{"num_attention_heads": 6, "rope_theta": 1020.0, "init": "uniform", "init_std_qkv": 0.0334, "init_std_o": 0.0, "init_std_up": 0.0334, "optimizer": "muon_variant", "train_tokens": 572800000, "max_steps": 12499}
Each number is 500 + 25 x the weight over the matrix's rms, rounded and kept within 0 to 999. Layers, rows and columns count from 0. Numbers have three digits each.

# layer 12 MLP up, 704x256, rms 0.277, rows 196-214, columns 0-255
520481516513475508532484485501523546463472511523521483529505491498459496541493472459486515517474545515528508531492508462501486496470533480496478468513496501534500450530533497509489503526508468524486478494530518506512531496498490518482516486479533530481489508449491509494462510502501528464517498498475485488489506492499492469531547472507442485485505498485494507522472432505515494520486477544479540475476531491512546495534494513506514554525451533549520475473504520498499489509463463488528516535503520532518460496496521476478504526494459539507506491464504488526531552516496485482534523525491486513520526507500489458505474474470537494517491542506447480509479539519455470499509529524477495488475552470501461513486526514500466523435493480532463491518482492552521441499520541
538515480498505519517535510522522495506482541491496554515517539519528513519488485482503521551494531540492498453434485487515471468524490485515498495458480538481478466466460513543473498487500461507498544497460495501496471500499491528528518448501486508512485505502473500527515502497515552467470513496530473454547442482495501496501516547456504521486495522503513487504543468500467487484515507508521479491512502486485455527491489467507504502481490494489546489510493479454526533488477507512509504498478525515473559486512464520498499460478532490453490508452485477524510467514508516493557439512486476492558490533482513496511481470497477528538486486484474413534458475533476475526472470568504535470467498523498480560482502493481455498530511490453498475465506507509480517538480472
488512475568471478507508528519477458493505497512552485495444531493482512482482493449454488505490476543514493526495467521486493464515485547512448479525501487471514493476480534468460458482485484513503498512497509555511525514531493499462480484490472519464482466534480478483508489499499539509518455505484500506498474527533463496474521533504494549486487518522531528487512485496484508504465514496513484478543489512450476536489474457472521533523506467494468459471506465506494524493475497485456541485488492491456511530476494539488495469525478536489523497520492521489512479474494497530513528492523484505510456499510472494522494525452514496517411514527521480473483544494528477467503495503524481483510510504521459466468523493470516486519455505508495517553512458503500499491490527
515503484476470486516545503470487463468494519549460475508513508536493489526498510484500527467484482466478535532513488476528519501484483529528492490509526514484485570488497512512492475491535510515460487473460469524491482473510560495467438455504466491488434481500479494498521531479509509505489523502494507504532508545527552518523473558482483551484503432512507529513497512485529498506501480525478498521486543497498504472493478535466489534545521504520522511486492525497520490465479525499498489499489488521486516487505497483510511543517520506474515510553517488486509510521497467481493496517510542483505498528466497550500495436497525474468478501534514462549504511476522516501472505491518459482474523467488497536532514455479506477498468512511462483524503502468500503445512505
522497502500478478506445493476535508525544471452491475552494500517516485495478480506483497523533528506479457528472514499522485502503559494503491490512503493472507490525471449529523439505523443496476490480519503513469500466496431523470522515534463502505543515490535501506533464511483522535510512457501488508505487504537487560519529479503520463497503507460494531535487520480494516498515495474486494491489448513481507477534468507519482501514517483528479526497524504477516513479473447530492531523481488529530492516540435487499502485482526444505501484482507510514496479472522527552477491475468480496545503473455481487465476500482487491492487487480510525506486491487502518507499464501576520524555509472500503505469525509499560526542509509454509498495528502533509485536467519
515521504511546445557499496489487552516514547512529520467493524489486536504467490530488488462532521507505531529484485495465539487491488500540514488483458468487517512527497495555509458523508476484506523465531481531541544547505531457538511498530444494501515553479504478494482489478505511509490557487511529474475510503501515522507513449482457491503482525491450524475407464512537511523491485476520461508482490513482481463544492477495510570500471484495503524515521516505473494497500508522490533511503495494557484483481470518532493483492517475490538492478469500513462456510502504532497510500486487505464530536481518550498479497519498521514496478472508469518497530537498462518520508482556449524454469496513540457517465484517527494511489506514513547485499513476497521485477526
501512544470484499481541514484470499484497505494534489444515530456494482472504510511502516508481498480504444535506506541514552501462510505448543497545518491498533539457474530461468500548453501518445501506497545516482479465466462481498520474522508486503512492517515459446555503502511533544489511503497473528473507518482496471470489514499494548538491541497462488491490503511476499528504519500509491532494468527506512478515523466492473488464460494509480566513481488517496497486459496513503509509434500528482469495451531494530535494527507481505543504488463521447467540510506483499472473529504460513487468519500453530499495546500502490480483530512491501510494490481514533420470516487533479507489494493508492503503471534547472502505486498506485454504495478559473506468467522
523510482503485492480481516475490510509498500475510512462447483497523556511478498548564473536498520466544528513485456486552523510485492478482487465484521535507537489484475512463520474486496455511494478501524483505481498468516482547490505545454509475506484481465472509475485538497537554512478463484487475506451544494483499505513510553479523493491522492485489512452478470511501521485490519500485517443514495481515536475500516508496498509507451489480483476508469505490499540502525439536498533479500509505476500473512532493525480435499475491537526491505508453476488506509523489520516503515480548507478512509518510507542478503540494519475514496520477484505517510504447501578522489514477539526528483481503493500499519494545484537556509472499501476508531503510496495518505512
498497531512471460492450533466501484499472502470511521471508521512502509531493509509460512484534493487506528495498495464491469508519550529518553498540562481503520562539538486508503520488503511478489508524499524472474485469479503495502503496511502490418489510493472525475528507488531476511546494494508524497474507465486525495507528498499493508472531512512471514512522533493555494483517545541520502483549493452470499501476473477499511545427511488516509529525548482467460528494532500514523494482494483522487501471509452495485512480515465514524513548475474534466522446429513553472529511477532523484463510484504511508483505473513472496498517523471479531523521519540496484482518538487498486500497532486522523504456465493496482471515471458529490516459469489489537461493514520
539501528495518452469514475487507525494455489516474477553551501508513477522495510507497477519514526498499532479440498520477488492528506484481532482542475501522514484479490483470514508499513509503495481469485460503496468473531451471505508509499480501524469529523521482478488454525543520505525571514551520439508549472472492501492492522457478487503472453513473474544522482511510505481517508480496511478478527469518516499464478502504531488534535490492557495466490540505461498487480503502503524471530480470483547478486473522464476493458507508510428522491519511542460476531510468503512466472501520556510484463488486498526524499522503523506505479465468436509454509516487520527496494489432465502461447510510508506524489526514491500519521491505491477512493536501467533513477449
505480508502525527474488525505532554551510483464529519532509489510492479499473535505531512460542503512518500456466471464436498504520525505477483488490493556411494516498490483495478479452503545506547504492491545495489512463447515550469486490504522494498519516509526535516472520482523508492524486527484492516458467474473444530511470491465469484503503488508490493531475519452474445474455445482496508476507525497483465502479470495495531558487511542481463494491478499484506546513519493514463489512461509563492497469503528462505539457494479467514534493515499494474475515533517512488541522517463490469517506549471508511494497484529538509486476503530507489497506483531554448523487500475539493477488458511525510519479504490460533469548512513497528499468492508486482514518510510
500523493520500486461488480476512514497501489533489523505496493433468503534514492484488494471564510507484511495544519492487457469542522525489479502494508521476475537491485538518482472502506514502448482537498513490489481494492493504469497478537494491484499485544498492485503457485507525489519494512522495523502499515540534491477471507488539501457474569487505508474547487506510459513492493491477466549488488468500489469526525522499447471475527519501487473505519500503465552453472500508507488498531498489504470479499492483513494554468529512521484481481538546484449482515487512532514471494528484479524464490482499496492504555493510456505515523555500542556493504423521505491486474505500522486485449490484510471452518476497508520509482572514460495451497480500493496509503504
518536510532471512461516501530471481474527519507498564458486509530497546497537550537475481554419502505504511535511538518485481478511486515488479489521498483492490499549478508496484488526500489503543489476460473500481478480514487511479478490516507489523514556520540509537497479459494482516532509568479473453498484495503491521490534532500492487520490508507511490530432531480515498534488482533522508497516485498491477492477489483532514463521531489551474498491475474524469472476530504477485509515497541513472493487480513526487483508470515524485514510540482498516487523477478524495496505537479463504534487537496475525515489504506516513518476486480469495522472476501489462452501440519476460540521527537500475493527516486496523537550503491504516503446461472469499540473491493
523496511520467508506503478518543500493480525510444474528478482524528510474497510531484479496553494510497498527493474526467456543492513491505523541513528500529463501497505467504493464500474514490539480556456481480526505499510502490542506506505512469452503468439512495535490495459486520489481484519521493449480482481547569510468528502508525441467493525504525444521482468475525476507496509520500507495474506542453498535488526486524514517519489517507492493491484501514524485450467518556471533486553546512468489496496499475470537506526544508523480500493480516501525526475466479534485503503576459513530521484491502504485493540468531485542506467520453484511512510459484481454498517511477520505488493501507483466492449501473467516485478484528478515475514513437525500500507447
494503520494473481502483493467487490516496505476491472505483536464513476491512499487497506486493452516510498541516536509535484508495497469521513551571485485510447533479524477491520461470500544454528487491528520493491482518479526489518521545492494517474503487495480511510463539482501473542464493528501505466499482526494518494565525464504495543482511479518460551496507492520490545499492494505501528463506494512534494461475504482506464508474487526473532479544525504479495509473457513458509489513509481535498450471470552514432469499501495489503501516518523498460515496522483473503508438527514480492510470504478509472542526478488467468512464496480522508468499490510522456468494510481484526480452501478539488515473518511508498490519497463535488517558549504479498513531518508
458524512510505495502511490473480448552490479502504485482509454486522505505507498497509499481516515507497459511508526508512531549507504494496528492482510529527513491517495529485484507509536440462450497451494516482456474481503520470493503509467469493563482530459516522509546466498514509502502489520533498519515484512518490475552514457451484488473503454461503524492525499520502510570486513487502455508487463510479511510508529508516508476497467534523461507500514579533471455490486476492477510523513519499476479547474490495504536506519506433496492497484489531525552493517490513512481501496524447512504512487446513464482501476511487496533526519469506493473492511521515469453507535501501515501525478519484433501518511481480503479514486504452507501486471475522506481514493491
477457477493521556485513488487472518552456512570468440483557493511513506570530471493479484518486515447481497508485508501496505469522518491472534516503431523484463489534484473529504506462512520494496514474506498493522496517523476487469479471534481483500465475547491492492506488482506478493503478466508500515500488501487505490507543495491528539485475512503491475490495485471520480533501469499549546530506531490520549507502502562478496505502514501494507497460490458469500481513501481449484463483545529496511541538460460537514514484467510530523495520499519506472520496546477511539505520497537535485524477504514472477509473480480555491511509498466478493562487486498468512499471478515501467510486513513506534511535527511519529515474497487512499482504485462483551456488551492
487515492473492529473521442475520513507466557528487504513503526453520459498500513515539500514501480516530485515482482465491506475462484502478544503483489482551500533536491488488508485538476527511511490521488471524492534533507534481512472481471466503437470506507521518515524497535532494515500486480554526474503496527532509488478515493536480505488522531478514499481500502506489491437536519478512511541502447504506467480501442530479503495518482521455492513513503487499429450528497475500518486560473489497435520501513498504507497514487500514499481520508487451532507512493531500508486551467540517477491487432509477533542440523510480479547467507538521498509494505549518530507511479497528516504488519461505498498519462542491552522488488473450488523521480476472521527484501534
533504514501480503566501527495501546533503485508485503492496536519491546471490522497558534525499501526548492438538479491494487482500482488493508516517475476519509510527477512498528501525473500499505467491473528503533518455481493502527516482498505524524481530442525521494515496465498477508483512466538515485482481480509492496504485508453498482523469519475510506514472466454502479517495492502479495525509502520487448475478492501477500526491502519502472462530494565480524544512509491514512510529455469569500513510478467522502499513520481485464501525496508490499461459514496523503554498514481503461537491490484470475504528504472496526505500519516530476494529501464476499531500491497497515484479515517533465543579525473519468495478478505496541484458507470497530487516493457
# layer 12 MLP down (transposed), 704x256, rms 0.321, rows 196-213, columns 0-255
474474508518513479550502483440534529486539482461475527548521525512536488478491475489480468510517510475492532504499477495495522492466467485527489493516494500474514454534571509477503499503552488471494470494504514496524522508537455476520513529512459495517503536528523424508529496491501528494500532535509493460496485502522451505477526483528478495497524537505546547505493470510536509492481533463509505534506483452451530505489455464550486491501497514525471478440531542499475504478508517472482501501502508501500481494538503489528471506504477512549470512474520494519517528507484521465506516528471495483507502507564516446499520511527528524511520489481467481523539545490503505528516514498472506492521507479493497514459500522490500538503445482488461477497485497497550462492481484
492471469486483514493502504521476491570490500484518533447482498468489507539484467473522500491492508513504475468521516527524506521476483481514498451472544469461487518529485446463470495481503541533514516531475485471524545498506481505488524480529494534500517546444513471482477495505460487475509539507528522500541515499531484507479528503457473508509461523499472481503493504505487526505535538497483525477479505508467472501511489530474525456491518529461505485535552483513547514484528527528519484476527458496466468540489494492516519515508544481492496445523504478485495498535530497513509520521492496487537498519537528507515473503468504481508546493478501526519445515528478497470512510427494499498525485448536534525458550490506499518522528489495464539528476496514493493492494527
521497475465481496492569468495511544507475483545510487517543488465541501452530494508484476503470515502449518514475537512452493506492498492470487510467488498511453473533449484498474503521485501470521481517475498479488492512479513537484471489461470512541507551466517474499532507503435494467462532501481507540517509500535488519539506498547557495526450466462523512543485507504517464450486491475526459483492496483521524513526529488490463483509498463489534520509487522500518474508509480526512541545462495481487471500481511528521500544539528484465492455475516538553482534487542533474511519517491520476515508438495530493501491492506487516490502498485515499466508513491516499527499479510519508508518541504501534518488490517508483507519491461498520538488476541497541495504537499
470529509529514503522443510493468484511521515473492483481462504448516547523509521488484526498501508464470447536516502496501509495462497488507484502538487463461510527496490507482535503510540496530482543487506502531473547507465502530487523471494514534475524500535495484436505495467479469555553469486478545538526533500514494447501463535493509502433517497503491513462503502534497525508505465506502526516491481499497497491473508462499472514488469547496516486512486502535496498497487465534534485516485487456540509507449487490534511478526536505486468464508483498521512493501508525478492478525547495476482490447493466539501572503493513499481483494520549507548503494479470525447498466471549465500514511496511474491499536483536560507539511487457502472427507532486512492475503516
515538501527521473478458505468487500491500480494436524531517496481489501502499528474496501483525435496485469515525471470487480515485486467523493504487491475493500511488493529530562469485553513480461469471508501493478545474523493476438569529516515497516486473493465489463546514517470486551541512526547505515502491498512525488496523518494504508517554496445504509561496501506447509499500468525514533488491482473515509467508470516485518500489523547439490529517498520487556501494455486495521548517457489498506461493444492489491482492493539472525546483482483520498494495514443515507501503540468492524496511474492476489536500516493469545516497517523456517494534525476469506496508508494533497484567495511499519480505489465466545530521488519455512483492492524496481512553461502
508480537497497431529554526453498512515460511509502490507502542546514505496537537497481505477539487451488538500519450527500503522471502535482548468511492466522532474504511507501505569536505486465539538481518522497495501535494460442510473547501464446506514562531547493438510489465501517469508549512510486474487506518504498531507496449516488495516531481443449476512461491513473524501497529514475501512527501520551511494510450507525529532502503477508509479543504508508545500484496523483465495497515513531522469524492482542535490490493459493496552512476541523515513484513534509476449492492522515507533503562511504498517522497507509526500489504479479491464461478542466473512477523453497514517487545507492493474504551500509517508530503475523509479484496527501488512522513514
499509517496487472460468489529501511498502482470479441512525494529432505488485531485494486536509491497437509530446513516521537508544541522507475481507537478528495520513521483478490505494524493488490515485501526495510524475490525487516526515526523488484512476503481510508510564489465497469476467485497517530496490469520524481482534531484523473493489481511527454569502530518491524498480508518494507527501495513481508510512515491472497494541526513517504508525515528526506492502514510497479484511498517455512505485530547499505494515473501471482504517543469495454509530492464551465518543514550539437498554486531488510481489511556513514452518505457474517483535535521478534413528531489514499487486499485519494455530464512478496525489479433502552500484513474483529544476530517
471509518458558492493477521515477457436530499505464498483468524497517521516493489515499505506471521481506536515486526554501503483454474512505503511506470545516511492446533494467480462498508536474531510464509489462447529506483509543502489492514541555498448526511501515487520519502468458511501528461485511488533509479479467533523548496538483479502528481522476510546519526450523536510501492489463516501516507497470532474513505485556481478481478503493519493517483477539524490504506495468484499445492488492472515509483524480519501533513442475516441470479503517511510518459497513493543521493475458514462559522504458514520492499535521495501514475492492515467511509455487459500517480460456537500500502531504529497500497495520501542501502473495470512490492494492522457493477533
528494469515513507502526491481468532502442506481508504511480499495530503453530490544552511455496525502497477530531459494520529531500493465520482455495497487525534483534511505505503517512471515512496529478451495503478492510448482515481471487483487550520542483480532530487478520502496524473510439541467524513481502519494492530521519510522464473497477534494487515467538464460481490467513466544515521509496507507513459503483506514463489490520516503458494500516488575532483503456514500554544482510485516491474484497509503521481550539495515497499516501507438498484478457541501492529501509442493454501485510544490520467502502494501498445523486509497548539517489518503501562470423487533541478533542502497520508494485519529525544481531500538497466506459535492547484569493511532
538515499518508467473521458521497464477498463508489473528466502462482471492549495533451480543512514505527470543511490507453477477512499530507470503479520499511522505493498465510480520449527547512483507457489489517517511464496488482511511503476482520502538498503458468526509525499516563437511518525552508513483478501480497486501527550501487550516514482586466468521519486516518487486530518510477485495460507479533528512480497543475591494531504484481538482480466520543515499497510495495525521496543527497526464513480493546492465514450496521503463499464546491524529499539477475481526486481524489500508494490492469487509513497472546503486467517506483443527529485543501474519476460501477495490516530512519461457474525511498486504517485482524462537489510484527516493515486467
473467479504485513501521484459517504486494495487471483453509498479480500513516506500457510510517523469525481495547538523517520538447495484482559464502506464502469528520481499532517496491477471500576486477502509516494536522492461464440563493502483469531497496535502450461514515521495509476507475521597500519495494492472513542483504549473497524510485533530520478512493511557475487503543523495528490521488493523503530541515476538497484539472493525490469527495543496478512506523517490555516506500480538461506510480460523545504536496477466471483492487469505508502545502441495488486551544450504472505470487502559497487522491495470461497507515500546543563519484470519515499483464480496489490478452505463477466474515535503526514505510502510495534488502506489521518469493519520
435478510483501515503510510511485470507447508490528528527505501500487525490513531492472488561506510505518515505524566501480476510503520492483524506477481488486508515477500513532490475492488494498553481518464494497503519505534488491461479511475508487535503508506500563510505496533534537513500460508501471484508518466488523481480525483494520472526481475561493501547510477547514480500486512527483483448534477489498502520527501492498491471494522467512482485489466485505509534493481481504530465549475504477510477463486491514499502468498516467502442525489490494471444529486478528486506516493470547490508516489475511535475475479488530464496518487470540502494473478502461502486493527506491484464485490495476488546477501535508528533491456497512483523525478514491466515483473500
475526545510491529537506481508518521501491506524515534483487470517527507461477448488528496490496531455490482505492515516513523521505527467482494511538514477493470507516488494496504503498496494475478525506483472508552533511443508518513515508523500538522524516506494506522474480466503512488505524496523524421509509471493548507543497515505512525482563489455493459466531533513494489491512497497490489550530490468499477556481475483522484504499527468530506496513516494528502502537524504506491491473482517487570516494496518515499492519514532498522535492464494460473547535531438502498468508465518495467493464501491467478500536536501534516505448515515499501450540511517534518486562512502452516505506502487478497517505507457461531523517467528479465460501507530500518490489516496
481521516463539528468528533506477480472490483452498479477513486493481509526487496522517492505444501497509453484506465493482507484513531499511532461509514514504530460527469505564473536482496479491482518505547480455460452492527522503481490528506505508530483488487528465467541523486473524483510473505493533534527499509510520500506516505507530550506471454490484465487552491452475517548449530462507467477480530499525469532455511501497480498442486508477506472445472505506522500528513519529541525476502513522498499506527480502509487468488467548470529535514474517516442529486536504466539468511488497468489501557505533472514501488468506490501516439498451545532468495502506477500492490500488501522489511508491523470485490526486521495543502471467491514501440489545511522534508512
496493481488506507472487510482484482494493481479505487496511558457491487481506467472507490488513475490488462472453522482491468517489520478544484552496464496474468516484517471517499490460517526480496471492519486502507467552498552499522472462511482512483530502502493477535519515492468441515506506500481493490473466462515511474546480487491491525470515519503519515528484503561456519504481502496493466504554529534498449506451502474475436519477495496541516468478539500523481501523453495514480467490504500533492501497482539494495476519503478544461495493526536489529497566477483515482493481507474515493501525491542527483507543511459474488523496465507516480478483477496553515508449492495495535477473498475552470505521519475494484526469510510479544500512516470494497464483495514
538479525514493489485508495490556526474507536516530485518497496484503458497520499491524517471470534516525496493524506461483478494536463489477532499548504481501518468473515458503479544469448465500505498494485503520451462539523460496506508485504453482495492478486501473481477477500498509515524484462518480548493525493501481506569465516580517506527475498498477509478548496508529503508518516493484451509496526524531502534465517493486461446462485527496512506489505528465457474466493467516538452514489496503472520475491457482487496496582488480461463519461482523507547510481484509500493520508538489502520521547488478442503529529461486492509498514490463477539509500518452472465528495528559498523503490453524479476482510517485495477488509496469524495482519444502498504513478482
549531491554459483496533475452479531483544472487504519479561537506489489549528485483475483488488531476501506450494486519470485489476468493525502465481518509546478511508498499542467477532476542502479503497503530540487493513475490460441500473489516475517450514507508509523487488543535499527520545469528474470485477508499514512444506521467491495494456515504528519527458476460516495516498491529524490490519519504537467501491477453506523514490469456530486471480488498502479509499532506541525477526452466494506506522504494488487497490539473472514522498528495541518494500461489526493519491505513468514486473511485509477510538503455526479468476489457474489510455474534510466507523543472498558509554470440509474524462502545483501512524495507533475507519495489537464487537504499
493514476518508473451542501457535486464526437540483535488541468471545509554470502518537476489477508513509455497458475509504532492519507521480493489506477479516501533480521471537496521491492487486496495460512519488458493460532484469497530475513512508506483507522501545513473481548491496467510473501501490475501457479518520530454534488531528564506526483514486511469515481520497496477549518511473510512515476534509539484474551519556449522478514488505492519493511526463482460521468476494538537524487500514493528511512523533521417515521494533484465524540498461506470506467495518507479484506520511541486461512506514509441478507511475476507493508514491495509500486479526482521530524508501476491498520510498504525509520539547493509475501550462465522534489483511483466500528485
# layer 12 MLP gate, 704x256, rms 0.277, rows 197-214, columns 0-255
512527500517436481516542519505510492485488523491499509543503482481539511496499457519523512503458522511507523489492516453509475486542483493507503503544472489503533497451475527464494512495503513507474479542513520523477453537494520481524515507496486502456475489516473503526482524522510500503508479525475487456520494525550508508506527532518485512525511475476503527500478490501488494471456555547479495473524497490508516587502482571507480523523488492465518467501539482480425462492505472527499490484501526476454489501510512477488549501482521469485518474516477514478511524456527494503518491513537506482484499498498504481420481506488537469526512523523447508518467523512472499479454463509516518444474486468514549533477467492529479497451487540529516469501538495506457504476464512
494517502499484498496550480495523528528510490517496527494539546505528480504519490492481519472491531508509507456513542472519493546503555491512524495531499493492438479518509496514460482505492515472454526515540510496522510463499492503487521481546482519493491508512519507497474537471514474504463524491532480488515505529481538509497508468530463534525460529467504490523496511418461562514492514475548489505499535477475471510463493523486515488531499490480509502473499511489471463532492472489556509518480532530557505495490482543455509531512520503461497487487483486459529463508487490510474513506487525512481509490468527488490491534489478467537502542516482478520478556458497535511463504468517480502511525520510525478473495504488537506477552520506483470488514503482555480490474487
503490491485502463545502451469497506490487473488477484489522473482506452500506482488479476520509519497468555493487486473509480518507489489503510494493481482523509523457492508506470505517457495489520519503493497489510483518541542505551550519480458532538512504465533504501466521526517466445470427526511512492516487495541516536490574515530466489529458519523477495514517508465502471475502471508498485523519493472518487518546505521503502505505488510562511538501497518470493489459488543475527488476487521511483526538572489481472516508453519506477512537459495530500495515508450526498460534505476540481491457492496505504545494466517475476504515504514517508490468476484511504511476488494472501533472492478487497466509472533478510541500488446544505537471432469477520519502467526
536502477550540542472488483518523485533485482461494481529481518552482540510511498464547508460469439522535507503496456497499526537512513514494527490521505505492514521491518510500462500475496533493493538505546522477516511520520535511498539523495517483501547512514471467474502518528495453478464489493518527466524458502476486506534474480497531493512566475518526529490503493524500484475513551535487493518529539532488524541490526490514523503469486539523518494551468519471487528551491511493463507463485485477477495505467515474532475523499465501497526494545485524493505474494465522442536511526472491517508510501487501447487482491507503530516504530502499512503528529512492483519506525512493525483516541496532483516497486494457500515506491506505451494527541516532512478491518469
518460431512523482506502491520490508547429488495524514457505503484514479521519467474502468495544473555470541497511521489500476506515475556538500481424469496542477525482502536457496514527514498476490495507516446511444486486499500487493500494523497574485507514506489499485519493522515514510495424483492527511531481472484504489518485534496473511517473570518494534503501520516484515534488515482497489460467515507523498485480480475483477498478509490509509449523495498508501540552479507529534547478511525446552506490485484521494478583455519479474493514481491514489502499486525517466535549536513501500529460475546551471506529495496476496487512531480501512481526478478493490507522504494518526457500491512494497469501523499513504508479452450518501503503510485497484549504518519
474542458478462498484496438438534461496516476480512519485535491503502502466516489517559480528506459480501493527458522510517516481479469473473487503559455508518498491550501510503496517476499515489555499517534456519535473538490525550553493552461467506496463499518455486516539500507531476495468460504481478475496486471490533460478462498491434500546499516505518475519510506539536522509491443497446488503488484512550560481534531497519493541487498525475491511490513488546513493494497473444532503495518492512502459472501518463485504510499519518481489490499455521518523489542471521493492483520518486501478505513540534486521521508537494500524529481488495516469530487561527514510508485473529492493562504484496469524468492514506552490505529539524502519503488513498500488462462494
468456500556537517503506467533492493513504527499508489502517468496534489535499516559483472513499470501479475488484514472534453529495510461556499534490523488517496497489531532493497491472521483485476500503525488499500492500530476477530508492503497492424511517550454486463518540488501502512518460530528492485516478475531515547483508497503467525495523453532496537522523484501502542504526471520506473475493520542527469490454527521498482467495518512492524441466463499506510479540496506510546506467524502533494499515539469504499483523438520499506480529514508486539488499512493455497495514472473489526483561470511497517456538509478505479492526468497452500503487466492462485503503512529495512519498517499501515490536476484521484525510498502506501481515512540476468479565500460
490498503467488483537499519515449475486494547512528505529532493552499462508519458485491478505452519518472488499486527465474483522494489523539496499524525479546523496484532494503499479481478504451457470539500499508513537504526495493495483500508476522409449522555498505484533520496485524509488517484519522514495525447512499500551514468481503484469518508499517546515513473527511515469495515533482492516575484479496549468537421470522506493494487525527506517488537487499487527506464506508476497485484502488522432511497498506490492473494462495518492505509524563498542471488484498477548484523513513487483487487503496482476526497497519497474492493456518493525489538551486518522495518473473512522500496488531478543486481503501497463512498500487509514488513523564491476450466510
512477506515529502506500505500483504538518488467541490515550504542516490518462477520488492500498453503513520500465505473483490492488462496499461515522526499525489491522537502557449471505449532486554544522472471495495526515489527502447491493508517510517486508492488475500513473484490492443459487491497485519500489485475501496534488501513511484504527476521485468456502470475469525504471475509499513517521493460482518498507480511444505552485521465485572504506530477463507526485486500518496549462490508474515425463515480496491513473518546497525504514507498501485508496499522540509519513476464493484502495500524493500471502542504533465476490528543508485509483494481458495468479529474506513474505516497522481472494500509493547514530516502493552516557533534535534500477510516
545485514492538527469531511475530510500466548496470462520500517499519525510472491473508527490472525498524531522451528540509477468505518508456491486523516519491498475467505519494498510501473469463515515527490526475515498554543505481515553505476488457467457519502569498523493477502513524544495527533521495534438498530545505516455503499507509540525530502498487501517516479519517513534542528529495494519493511497519462494541554507551489481464525521483535534487519508494483532494506503561478475474492526480527539487514514488452541532544510512496483473484524501517479527485464489500492522483471506445511453531471523470522463514499514511489475521501538474526511504506512542484486536459482513503491439499528494484482504548526493543564510519543507475504561492531525472528466439
482471472531512504525512498531494501517524506445481486475523504490504515528522508509521512520494512536487496487464519506489537507461528480506466500476516538481514519450498506490474534544495554515504503513480476493492534546521488476476521502477493479501530545489492510487513486521475538501494485442450482498481482492510531525516525509496500515493462467467492472470509519506528522507448531488474482531497474506509507435494495473537511474525495516489484509521500437510494477493462511532468526484514442500517490514460534469543486510546501545509507471514475506468489485465511521514532485535477438512520455478520502484513509499528507510517520489495492530536507496490519494510525459532450490414510490558465532514527547488497497542490505517549506531500505521521512498480500503
530483505531490494549513460481463508519497473490504474514517444512500522469521509439480493525488464493471502540487499508463476507488495527498496461505492472496535538449521536490486494547499516494532517512492481519492512502481512469487510451526500488554527480507450483486504495523481500508538482512486518483520475509488490534506490516503445484524557505508497455529492496512529525504476538474519488534475493502508508573512520467559486486551523460514512485508519465510514507504493532473497542478533472545495458465450522519485487474531537477508456482507513487492510516498518495492487495457514468482487528484478490470500530538491498483544478509496483487478571471541495510486485478495499461497526485536509496454530514516509477483481523461501535476487458546537494502435506486
473535495555524513491475464494471527499507513547518489485521507533470502475530522484525503494480510486487523535514520501482477535479487476497530546528538533493496490477507487497498494543532498514513459505460503559496466477470471524488552506492483560484502494520473541465469493464520448547457494521502467498523480515475490512488501495500487489469518457495521496501491525475415488522513496469501502472538490540458497470461512497500489539523469503534493509501453435482493504476510507499434525489518503496508512518517543485533538490490480482539471541488511506496500438505435495478506460512466467552490529502551521508506562502484488492522491498497534492479507501497498551483525541524527509464501530560491470537477487513481487506484449525499503547486519492483499493515494499
464516538537468493558528498507533483514479538535487489501511499516439477483475509508499493565531514497467507466505451523452508466460472494550540453500499492522554500516540509509497542505509485480510451468463503521487509504488480549511520481518549523541504548445517515513479509489514514487488548498544485541495515503536483550496512519516478507462479443521536511524518495506499485480506494513535492520486517502500486520497532503466498467492462482480468544504502468470505496471492519491526498503455531429499510466510490486491503512483522496496484498523474505492455486503445507506485497509500489488524512508488505522477493478507508541488491505501461491509464550492508500493491471521502508474500481503518500515474488466513508540512544485476489513525478520515478508446467505
507488515486495454504510519531515509499523509460479500461539495491503538552474505534480500485506485492493548461527523517464488507527539513530484489482514539502510481531494501509551537500500500488498535536526487522483519492480524518507495521486515493481505526478462516504526447482495486518491521503495498497507506482485509492494520502530520486496510510469507488519485458515484458501501532548523475487549496490527532504466530498481487509505472517425497459490477472473531508483529507460509530413501506518490481451497536441536481493489553464504501516487536495505486493497498484546505540514495503469528477482505470536490489563551508470484460476460493493480516532482477530485474469501504482469511470543487491502467552517498465513485556531512480524495550507503500519517493524
484495489518494494512513496499477500516526483507491506515502551516509480533525500482515516467454497467448536486509478537558570525499426482522443504504501469537524474523494474505491532485493532535489488496457492519502471529499441489512456495542517489498517479509500522502529498508516482531525485492480485495491540507500498498509513508473500557498509514509513504479504498464527450472455499533524472468509539477525485469475467491547497509475513496492481457468510512544490504499509492471478479513484498498478484459447507483482456533512519511486513513512531501484461501515518523521503486518514457433520487510499500537482537459477490514497466523496486531486508554526531489475487529528495506546549485475547502511485498511516484486517516476450527514546441493495503476430506493
472469523507505506502473473518514505523517495493491486492519513533515495495495548524536570487562553480455533488491491460490501500535527532471500471493521555489523522497492503525481479553450495535507510494493505471513506481510520533519467489516502513479534492492512474500546483524504531497533492529493453470523524517498498493490575543522488509490501508474515554463456508520498521472467539498487511488521526480535534503530544513544511489563513480512482499506521504492526481492491467492487487479508491513458508535518493460432477502494532505501452557519449520506514486501545454499535495487518495464491538465491520500484464474567502503510501513527477537505461499495504541500504533517463521488497513508492478473500523479508526520504478483515499550542453526491501486492471475
511500519549506523558545500552527508540540513489515514469509526492488509477495462470529499485525452512494481505462506531463442469469504484481475537526507500500468473440500491454493493518493483521480520476503489453514503526540501505472532520493498501476497482504497458500511512461518505495484468488505497504510503482503483493503492513467537531540468490522545464482480484501504506507513498535487479502494508512527480494526485458530513472551499497482437473502483541484476490511544539469511513537475509474481470549476508456524491484476551502506453487522494503505516533527518473477530500492490524481479464460556463489474530496530531452476472547459511497498540525521468494494491463501465475522445457460495512504481532525514534500534477440485535517458490483479516457521495487